python train.py --d_mlp=704 --activation="swiglu" --norm_eps=1e-05 --rope_fraction=1.0 --attn_scale=0.177 --bias="none" --tie_embeddings=false --init_std_down=0.0 --optimizer="adamw" --grad_clip=1.0 --warmup_steps=280 --decay_fraction=0.569 --final_lr_fraction=0.0 --train_tokens=406600000 --dataset="wikipedia_en"
Each number is 500 + 25 x the weight over its row's rms, rounded and kept within 0 to 999. Layers, rows and columns count from 0. Numbers have three digits each. The size before them is the row's rms in percent of the matrix's.

# down: layer 7 MLP down (transposed), 704x256, rms 0.0876, rows 422-452, columns 64-127
# gate: layer 7 MLP gate, 704x256, rms 0.098, rows 423-453, columns 64-127
# up: layer 7 MLP up, 704x256, rms 0.0902, rows 423-453, columns 64-127
down422 098:570475499537476477489474485511486512480484539524487492533415498498494465529484541504523488500536478465499519470494479498503478466471478486526504502503518519510526509452539516498474546469488492
gate423 089:485471549503510502503484541496495483505478521489475541619502504511472512568492512522494503488523500504474495487534466521466523501445512484521467493498467467486468497497491537496475481486507484
up423 089:557494478492511492504518522465480488502482505455483526545512474526496500521519506498478529521537478498457476498525471472471477534490543506495517534525441493487502466509464487544492512455515538
down423 092:481505503500460500518489500512513526525483484495505460472538533483532485479498514464558491518530503458523483524477569465553513481504485533491503514510495500548511474532494493505542514486483512
gate424 085:479511501500530508502517500499449518527513578507501528503503521503502470508533489474500506481522499497497496499523472505483524487460429462512519491485502582469522511489493484524522505527472473
up424 093:511490509503519527526481497492446485471479495549487518521538522502548490492495497474508479517485494514512496465524500488488473495491501509475486490469484533509547468517463523494514523495529501
down424 092:427500516512505462507477501533517495558518526472466490503474462490469516478518489480504508489543532496479505481491480462504527478520480465493457487464513487477515534491484492480499537539504473
gate425 097:470500517462510478497514551549535544499549485489455480514558517487492503498527516533484510508482487516539486496499522505513493502497511495493512504480544502504508470508536523508519484484494454
up425 098:518512474494505446507488456535534519532485483516490543440514552482518488499519512528496521456493509508471497527483543521473473471487484474507523524505494593482509508484513480508477518517462541
down425 098:509493491492540493539508548495557540542496525507471453508559525496527503513497489539513499473491508518523493519502500428580500478484524499490506469526525483492497506542523486505487493474491514
gate426 096:450505490484513481516516512473488490514526465523519480499525512508507514497477529473482491465493499527508483528493525551483476550491505516472529484466545538489520487486526505540492512485494531
up426 095:485456497491480506511501504510481541433509491520522464521508518474514506516537486510530535519473492489498474494515516478539494465480513526529524513468474503497535517492502483478521468487438512
down426 096:529530517498500518484497492481509481486540508472504496484503512513503503490492468516551502511489521498483461496502495529523486476541494474531510498517457532477461494461451552521502498503487481
gate427 093:461495529481520487515507504456559516500518513529488482457519476475490481487483485519483501449496459511485526477484496510484488509525521522510470498472502468516503488445573488529466499488479494
up427 092:518482491517506508506520488488497484529542456485462466543515491515459514452495466510488526515452467509491501486492528506488486524472512476489517522461510470501517519492507529546549449494452470
down427 093:520527493483518495496515497518456469492510481502480511494485516522481498452495453465484507519486481484536493515514493439513517540466520483482510511453515523501533479510515480511530473500463530
gate428 104:502488477532502495500504511492552537533480499546512502502500489462500521527504506530493511482502467502481513500557483552476464526450514510477548535497504492522507487500502500510494497516489488
up428 102:503488499487512493500518530482539499505496500474491545508533518516500509527508532491486502469530510518496518486506450501489498529476484454503535502504519534470450451489503479497519477517470489
down428 103:519491510487483489488470495512506509468517519466472521496522451524499491533485508484465504520501512503478522536508504473481467521496483504451501493471558521471482512532529457508512515537493513
gate429 109:505510504520570478505480569517510557506502494530535506480512480470527494481475525493500506468483546506499457523491509527483483526509546511517524522494502506481506469452519499488482490510490485
up429 106:497478521515547508531506503463554493514483525528480474483552513470516520518516498534538516498509492495517450486489482523435503470492465454481512480515495470512483513482511518488525470584497491
down429 107:554475527464512516520536510484497494539497493533471499471579467530501535501517519487537527511486479467474522469524519449477499492502531486497496543506537482512498503541488520497537475528509527
gate430 108:502497494535475485489534497505532518467526480509471516532505466491525544483522526553493511560472498490513548488515502536481466493488532525470532454523532501432489503482487489526453534508487490
up430 108:525499523522493510486514470457499521496549511507505524527491496486474482542520496495498495500501497522466486514467548491507519520509479454507491524526462482539533494500496495544438521531530520
down430 108:507528561437475463505525486504495500475488484494489543538511510457529480502545480490555497526504440482479484527494532471491508422474500506527558530531500502461518476513488509524470476523532469
gate431 094:512469513504530458554490505502482454527473472522558490474514498470478499490479533465516518521488486525482467487442483500463509528529532503523521541488470540484560504437489502484483459520500504
up431 092:527472498502475531492501508464507511476513496537516537545516526516516539518489504472506534513522482531457542521517527476526459495531527477460501470502497523495566504474481500511538508505474528
down431 097:471553471502474482483476509520532515513476555458467488511486491489516488543520493479490479469493495483467501526539508485484479475512525521473494534491487538487493512532489504524566461523493518
gate432 101:527479468515525483522472467487500522484466502501504507500476539460499543494508516489511479491536481539534521476517490537498536506437478502481493502515521483474517493485502500482536532518505480
up432 103:514524480501460525495536543540530460520538466479461539532489516470497516511533505468497478489498515501502487462481526499529456540503589501485522451463514481498458528519434494519461442495496497
down432 103:520517461461488501545515509529486492476535437478457430568469509485483581503531519488496489484530511525522479510488497493464500516475502475514549449499495467492499485476467458544527500484498509
gate433 094:508471492559503499477457496527474489485520545509515518524497484488504485462530535512490503489521512511536480456540464527503496520490512492484455467483455511463490529554455516509507486489506501
up433 098:501516463488526516523494508510541492510500499504514442499491466451491498506525492502533515488519500486442538498548453495456489471480515511502509502505476532488437506460462535444491522547466486
down433 099:498479477494513533476525528483466506528528518517523507486493503488481509520499491501543488484494502490520461450470463384492477481502478512527511479530459512534441485469496504504479494515499550
gate434 100:483532475482480505524457481511485497512498534461531469494546505535484517514509534496522504500476521535503452479441492545479511514493517458513502499506473490462522460507471510518546518497516484
up434 100:483504476477452502504520485496502465478454491503485471528449490513487484475520471494529532502462480526501483509534473510530466487516463518469481519518515538474549470484482486517455498466519506
down434 099:472512553549467520462464457497458519497505518496487528488501516481498558514535463457509487492492527522491479525503504532505537497497552515472510487518497486528501473489471511509512539523523508
gate435 095:514465454514465481506481482471468482522500519493503497492533509469471522467498538441533480493495499542490444421518526542502523497534477467511510521522507505497546514512488551552502492510506518
up435 093:504531521473518533478459507469533493481472474511491503565486563493526542512483534492529504501574495498468518509525531518490520507476477488488504536483488499463505521471477499519475504533491454
down435 096:478515491488528518492483514503481542513545496479475522495524520488497488534525497517492506509487513511508498492483508430526458493512506490491511526567496498497438506482543472489503485499554481
gate436 096:507479478528541477461489500560513511508526514480514494508506493472515499511495533545510547532509526499507500517500489520510500514529505499458520438512494480522507553483553475467529511460513510
up436 096:539512500477484496455517495476474481520518469488505501488494530488526474463527484505500481552479485494490539547521483513537476489525451538493493520517512478491469502454452512518522475507483494
down436 098:519483475541484511490450485494480518505495519556501500511504512498527514515495488462497515491496508501469513534520494550551469511495500523505450517499507502463490495495459521524504489510506498
gate437 096:466496530500486518524520483463544524488495483486478499501495508492491518488490473519552470518471499520510505430517522494476507537487478486492536526522515530495472493503439529486485522480474514
up437 097:502492498471488474531463539493529500488533526508520476492478514492583463488521501478464426491506527526477482548500503490484490532520522505498483475455467511499504478508498421498502532476507492
down437 098:488505488505509487521514503501491535443504506519512490512479532519473496495507536571484497464492497558515568492504503592493537529525454510508514545542504488488491520530456520496452476499554509
gate438 112:504497521481514488503517513514547534509512491524509507510503496494493537484501502522510478532474497510562495493455473510481482527518482506510503465499542516510474504525525490486504523525531523
up438 108:486479476492476483488482469514478520447517470527514510506469484514468489501520476530517500499468524473475488525485469514499460503463464531521520494514505479501492472520461492506516514452480481
down438 109:484500520464470524498546482489508545542536507482505488481481493490459520507537507494522516533499514542538532537536508501511509546506506509468537487507523472499465487498528502513552472489481513
gate439 097:504507485476445493480500498489484529525522524518483443490515518500497502482517494498481510472486496500527516515527492505490527480468480463478521446578483490508462477480509482528525496508462500
up439 093:531533486518510496481524479503478484505516534461450467536487508515511455505497486482501523502514510491482502503477550520504515520478497490487537523464510479483497490475487526539521483516466497
down439 095:530572481483492519493523546468534498506491530494469478481459534504519548506522491445517495470489497523499476501515461439554454490530518509503494484488507493487495539520508470472511513506531534
gate440 096:479529526489482478513399476511454506517466488510500499513513521521484506532501504492506504480478485518503503496493499489474481521479524529533591474518490526484492495518496480494550501477461487
up440 089:524486442509509462499493495489535533522519524497489519500514480510523508491470514511487514523496510510484521458549494503533525554501482503485449507524532537517457518520519520464503510470515460
down440 092:490484465523505499531458472519468488471477502534480497510499510535494562465515508558465511478496527518505526495484505512489534553498458541515557519514485466500545479513480485468536513478518476
gate441 090:515486489503579501483506532519483497461490517511498483502521496465512514486525494446490467497494500502508515478492542499514540522509528469475498451496465496444487537524497442538509513534492501
up441 094:511536486493502453521468505509481514510500487518546521510474501465489476502528511503517466515452531502524490502553499521510486472469452528472507491532499508527530493514520578471512533474483519
down441 094:503533531480539563478502507526484473448483486476479487541531502488514488487483472459509509479433491516530479525481484472529511491496471487454495500516502508529505521557496506491485507537510472
gate442 107:474518498516520494497516451487504493520463474534496509508511527466476488489525527478514493537467499503511489498520501523506510497518465519503542463547528518487482520528522465481553520453457522
up442 102:507512505493533497516486510502497522471485469506501465476509444500550492468455516475491493518471522469500502507480454506485527504526480490459517504551479494497477471519501466448533528491490494
down442 104:497485495526486489515481526532496553497481479492497515524484471491531515498448499545510477504522465457532518513487474385502513489492472471486508487506501492518502510525483484480498507498514507
gate443 096:531439478457522487490505515520456560518489540491496460499521453520475496491544547525499543482477501512488521474522476525485534516498506500460492511490477469519468498474521477521520515513503509
up443 102:477443482547528463454496460471472485510513476498483530546511505492519475461517505506487462506472503517503497520504511507515461486504481480474534483504542454447508519510519497501487552477464515
down443 099:543461488456518526536506513524506546531531526495495485502536441516475503490530515475498495476477510485509517465546512528498515465542494533455469516484468495560513534482526501501526522515498530
gate444 091:462491520510488527482471498544522507502482491514485507498471487476495473483503513477507527476456530511526517485545504510475504521480482527509535469544563530522466517525497473514493491512490505
up444 094:525471498519529491526525501504521502500466520490525504484515513510503527491486503511550527525496423488499522475482532506497487511498495513459463499463521504517491493511494495481488514492491519
down444 096:539505485491541518492519511495533502481474504530491513492524500512515512467499517506510490524468519480536529502482538438518484490513506509499505462462515482519474458485484501531502485495499516
gate445 095:475523480503506501517505504500550532525482507510512487565486480473479500524507491460550488496505559503500530458516469509478498466505494531485504471510518488490465499486540485528513511477490485
up445 097:456543489489478544509489479512539537522540504518516466515444557494470491483457480526514465464525504517484474489497505502476484485498478482496472487485524466502485525516517478512487484500521458
down445 097:470505462475515518531511493510466487513489479502491463477522555496479521484494451535450525431501547537491507485518477468451492501474491502494453482490498521478488525476506483483518534458501490
gate446 098:472523485488511512520495512483481521531457461508525489509534509510531529498516520512492485496489535517516492514458463520513513490462478505547516454489472506476500505469470488505467493444515519
up446 100:525541468465486501528482500511494497486477451548545504481490552465492495455466465505485482451486530471469532476506492499509511550467509510537499496519481493538509522529471515513499477467477488
down446 100:514513504552508448479482518523496502492516510456496534510521467533539487485494512519513498514485467508508462517478539525475492478517543445463527544485505501516511503487505512520522517533495532
gate447 098:470529480460512424523487481514506521526473437485522525490526512498456544486489513530491497468497482530491512446509439516499512496488482477527487455512486485492516504476532505517529505513489537
up447 098:502492512487533491530477531476496482487494480532472521472474495456516462489474518503518472553511504521518514481483429508492491539518535513504559455467477497513523500482501515487480544457457521
down447 099:482515526511499458537497494507531491485473467538524519507492477535461494520467491515526481530517476503498482456516432434485489540506488519496475479518483487490493497535494472445494541486521521
gate448 104:477505454507512452518497493504545549445502460522470437461505538476471494494535491535515517484513483509508534466520478508521490511492492500484515500512522478485499539463518479504491489493522479
up448 106:473501533543501483504514493534533502465512478491494476512464487468532442479548499499500485473530505505515511512533500524459480489509513465537454492468509493494430489479475495518480495511495480
down448 106:466495528498514524491495502533495486534525495461498535501483457494533466494520543481478490477523526479531520522506499466510496493510539502507489510497517532506458507508440486518485521506504510
gate449 095:527500489475523482523464499486536485520540494480501516528507548509525446487497507513478468514527469507513441467472506515532505464499530508554475502483475465440498476503484501502429529500476466
up449 095:538537450492462449524488511487526518494509458475478462520487485444525528496495503503507472471524504490501467493508480490503535529504524513503525552497508488529494538538481510496546526468495514
down449 092:506473522489521511500484524489471539554541549499464542501513512526498510539527490513510566500506491504498524486535486453457469497515494514523493415465533496486539436486510504490482512518482514
gate450 107:466525497478508482483536450479497498492480488465500521512491518499496498487490499514515501477510540486488476464521481512501527502461506508496507528476480510467497453534542499523482466483532476
up450 104:480493514522527498485514489541483507481537457516492506572467487509467503511522501494507467518473480507491496506511502504504503480514494471408503508505545495475507480537522497513546495539528498
down450 109:470523526520514500479486521500518493499510467484507515505516474403516499457515482466483489479504487465536504506480548460519479489544476457503497475510520498505484509448521495457539481510448516
gate451 097:486557490512480501527498488536559511478478501481511498488512483501483466498549523497540502418507468498538488480501503488457524483521530549497526499502455512504514463518514523495478541428488511
up451 101:478509523508493499478473514479483533563492555477499519539455521509557512460477522545491504500462517539511496480511520503488440538494522464492480469497457533504486539464512498475502464513481510
down451 103:519495481499531495521462481477512494506458501494461514497471503499521482490512539496554491482530524494538540481484460464505454483508526444508514474446475527499500488511508507505477493476498496
gate452 099:531479525447506498513478532469504453494480499484462518520527556532478476505488478503511459484524463516497515488498465494528513503469511463502521497541499485462509493539477506547552477511483456
up452 097:490487508511506455515490524501453475492504460494532496518481536503523494476461482477534506517494519537536489482472510513492508454494517476509485470465474471502549493489495500526509485532475472
down452 096:479519524478521517508553483504521524510497499513475484444474415511466506514560481518498479461495478496474493510457468461453505512506447498483528541520544499503470519495467503465487510486519508
gate453 102:452533487509562465465483485543497487476531479507519509468520539497551511529567504522486489508533503525531479524480518516516494530511498520483521487516480523467489476500524556506524475482510508
up453 100:483486529530493501522492485552488540514545497470443481514481544463533475489499487508511525528505511501490527486488469515496484481433476490549512502471495551518507558462492470522490519475516472